python train.py --num_hidden_layers=11 --hidden_size=192 --num_attention_heads=6 --num_key_value_heads=6 --head_dim=32 --intermediate_size=768 --vocab_size=1024 --hidden_act="tanh_gelu" --norm="layernorm" --norm_place="pre" --norm_eps=1e-05 --positions="learned" --qk_norm=false --attn_scale=0.177 --bias="all" --tie_word_embeddings=true --parallel_block=false --init="normal" --init_std_qkv=0.0406 --init_std_o=0.0 --init_std_up=0.0406 --init_std_down=0.0 --optimizer="soap_variant" --learning_rate=0.00695 --beta1=0.95 --beta2=0.98 --weight_decay=0.06 --lr_head=0.01 --max_grad_norm=0.5 --warmup_steps=200 --schedule="wsd" --decay_fraction=0.653 --decay_shape="linear" --final_lr_fraction=0.0 --batch_tokens=65536 --max_seq_len=256 --doc_mask=false --train_tokens=286700000 --max_steps=4375 --dataset="wikipedia_en"
Each number is 128 + 24 x the weight over its row's rms, rounded and kept within 0 to 255. Layers, rows and columns count from 0. The size above them is the row's rms in percent of the matrix's.

# layer 6 attention key, 192x192, rms 0.173, rows 0-20, columns 128-191
size [ 93  90  93  99  93 103 102  94 100  93 101 103  96  99  99  99  93 101  93 101 101]
[[153 148 136 117 122 126 108 148 154 106 157 129 152 148 135  95 144 118 113  88 122 102  78 126 127  96 143 103 116 119 102 106 117 114 134 141 117 140 143  78 123  94 145 125 130 135 183 153 139  90 129  84  99 128 118 147 170 136 184 118 130 118 117 105]
 [123 120 140 117 144 158 137 141 159 136 157 114 136 104 170 140 103 158 164 172  91 125 161 123 142 165 141 142 141 114 133 137 116 125 129 137 129 132 145 121 111  90 116 115 128 111 108  99 126 139 135 122  80  96 100 107 163 125 142 127 129 123 159 128]
 [150 110 116 116  95 144 145 113 126 124 124 102 122 123 166 125 139  78 115 139 132 143 154 139 124 118 119 133 157 107 106 109 108  96 104 155 154 125  73 134 147 141 127 128 119 113 164 117 127 136 106  83 116 155  92 122 105  97 125 112 126 130 139 146]
 [106 159 150 112 140 141 175 151 143  95 109 143 166 164 129 165 125 143 123 142 138  99 118 146 175 114 109 148 148 136 115 116 164 122 136 129 151 161 112 126 110 120  94 125 147 105 104 168 166 106  99 129 149 116 105 134  97 104 118  95  95 110 144 112]
 [123 116 116 100 123 187 135 158 103  75 175 149 119  95 127 136 133 191 110 134 107 108 134 128 151  75 151 144 112 136 108 133 148  98 128 130 114 146 114 103 117 148 141 145 124 170 142 157 112 126 125 136 134 160 123 120 109 125 153 119 153 136 133 112]
 [132 134 119 141  91 118 161 154 172  77 110 140 160 159 149 109 126 153 174 132 170 168 127 149 124  89 134 105 150 136 117 101 123 132 148 142 123 160 127  59 128 152 108 113 114 139 109  80 107 174 135 111  94 123 115 163 143 116 175 149 125 132 147 127]
 [109 145 107 133 123 118 128 134 147 117 118 137 137 125 134  94 129 136 136 106 138 121 163 148 112 160 116 149 136 127 131 136 137 146 124  70 132 124 147 125 108 173 144  87 118  98 173 100 123 152 115 113 126  87  90 158 108 137 127 107 120  61 126 103]
 [128 160  83 151 100  98 157 165 120 133 123 103 139 129 128 153 144 172  98 114 143 106 140 121 156 156 146 130  74 121 165 123 149 109 125 140 107 123 124 121 124 149 130 110  90 130 124 104 167 135 116 108 133 123 113 170 112 132 207 139 108 131 139 152]
 [134 126 124 140 110 108 100 135  88 108 120 124 137 137 169 167 128 110 106 128 149 128 107 104 129  90 156 140 163 152 151 105 118 114 112 125 122 171 133 133 145 100 159 161 144 128 130 100 159 156 134 105 105 124  94  79 130 177 106 128 138  85 125 146]
 [125 121 151 134  97 135 121 178  93 132  90 110 176 164  98 140  86 133 157 107 122 109  95 120  93 145 114 156 103 151 131 169 128 133 103 136 126 141 154 137 127  75 138 124 146 118 169 121 159 149 147  92 137 119 132 132 140 124 123 139  64 181 147  96]
 [130 110 109 126 145 105 164 127  82 107 163 121 169  99 130 106 147 162  72 137  97 133 150 127 131 138  81 197 122 124 131 155  97  94 122  78 162 105 148  85 160 146 137 101 145 108 150  71 112 172 114 108  91 128 144 115 106 106 142 111 103 124 114 103]
 [129 157 139 173 100 173 112 103  86 103 159  95 144 142 115 106 114 127 153 134 120 153 109 121 102 115 150 137 173  95 137 167 129 124 129 180 138 122 152 156 103 108  80 157  96 141 134 141 110 114 114 118 153 136 153 149 120 137 110 122 142 131 142 122]
 [114 127 100 161 146 156 113 123 115 107 132 139 108 128 109 161 124 105 115  87 123 123 114 150 157 152 137 126 154  98 141 154 122 167 141  87 132 150 154 132 143 125 136 134 136 170 154 136 131  92 143 127 126 142 116 169 164 144 108  99 158  98 117 160]
 [117 140 123 138 112 107 126 157 161 159 153 183 137 165 129 117 134 137 144 118 111 182 197 116  88 150 129 148  78  82 151 126 102 121 129  90 126 101 147  99 142 122 129 100 119 174 152 168 142 129 125  98 139 128 115 142 129 136 148 138 155 156 164  98]
 [153 162  95 146 173 109 154 142 133 135  55 124 120 125 127 111 155 168 114 115 168 134 138 118 155 128 112 141 100 118 152 105 143 137 108 147  93 149 173 138 119 121 100  90 118 133 148 146 119  89 158 156 128 152 155 111  93 119 138 135  76 118 161 132]
 [122  86 113 121 107  89 143 142 125 103 116  97 123 118 118  88 152 139 155 159 128 126  94 107  89 126 108 129 111 150 120 131 111 116 126 142 133 149 181 162 143 125 115 142 151  86 128 132 123 136 148 120 133  92 106 144 128 112 135 162 120 118 160 146]
 [120 119 134 125 115 100 148  86 148 134 133 181 120 132 109 102 112 124 157 146 157 131 102 158 124  67 148 126 154  98 114 151 109 137 114 128  98 109 115  89 127 107 151  83 144 120 124  84 158 180 143 121 146 116 145  98 144 131 122 143 168 114 129 127]
 [118 137 142 106 129 136 109 139 127 146 127 173 112 111 112 103 139 168  95 124 160 124 101 129 102 115 120 113 145 115 152 101 114 164 110 117 136 147 112 106 153 109 137  77 152 131 120 157 111 150 139 162 140 137 128 105  99 179 140  92 174 117 155 163]
 [160 139 124 117 135 110 140 127 128 160  96 127 106 134 129  98 139 131 112 146 127 152 166 146 107  68 138 105 116 143  81  92 148 133 130 150 135  79 120 139  99 151  82 115 161 106 166 111 163 133 119 144 113 156 118 136  96 165 148  73 154 138 165 122]
 [107 170 147 143 150 120 158 113 113 145 140 156 123 137 129  88  94  90 111 126 114  87 130 116 115 133 125 156  87 147 103 147 139 147 102 165 108  80 152  96 102 114 109 134 156 149 118 127 159 128 146 114 142 117 101 143 150 124 122 101 148 119 158 113]
 [158 126 134 107 129 115 117 122 142 133 155 119  95 115 137  97  90 128  57 156  97 138 134 145 137 143 117 117 145 121 160 123 138 148 134  96 111 100 154 134 125 140 109 140 114 156 109 127 142 143 130 155 134  87 187 202 108  74 120 124 109 159 162 141]]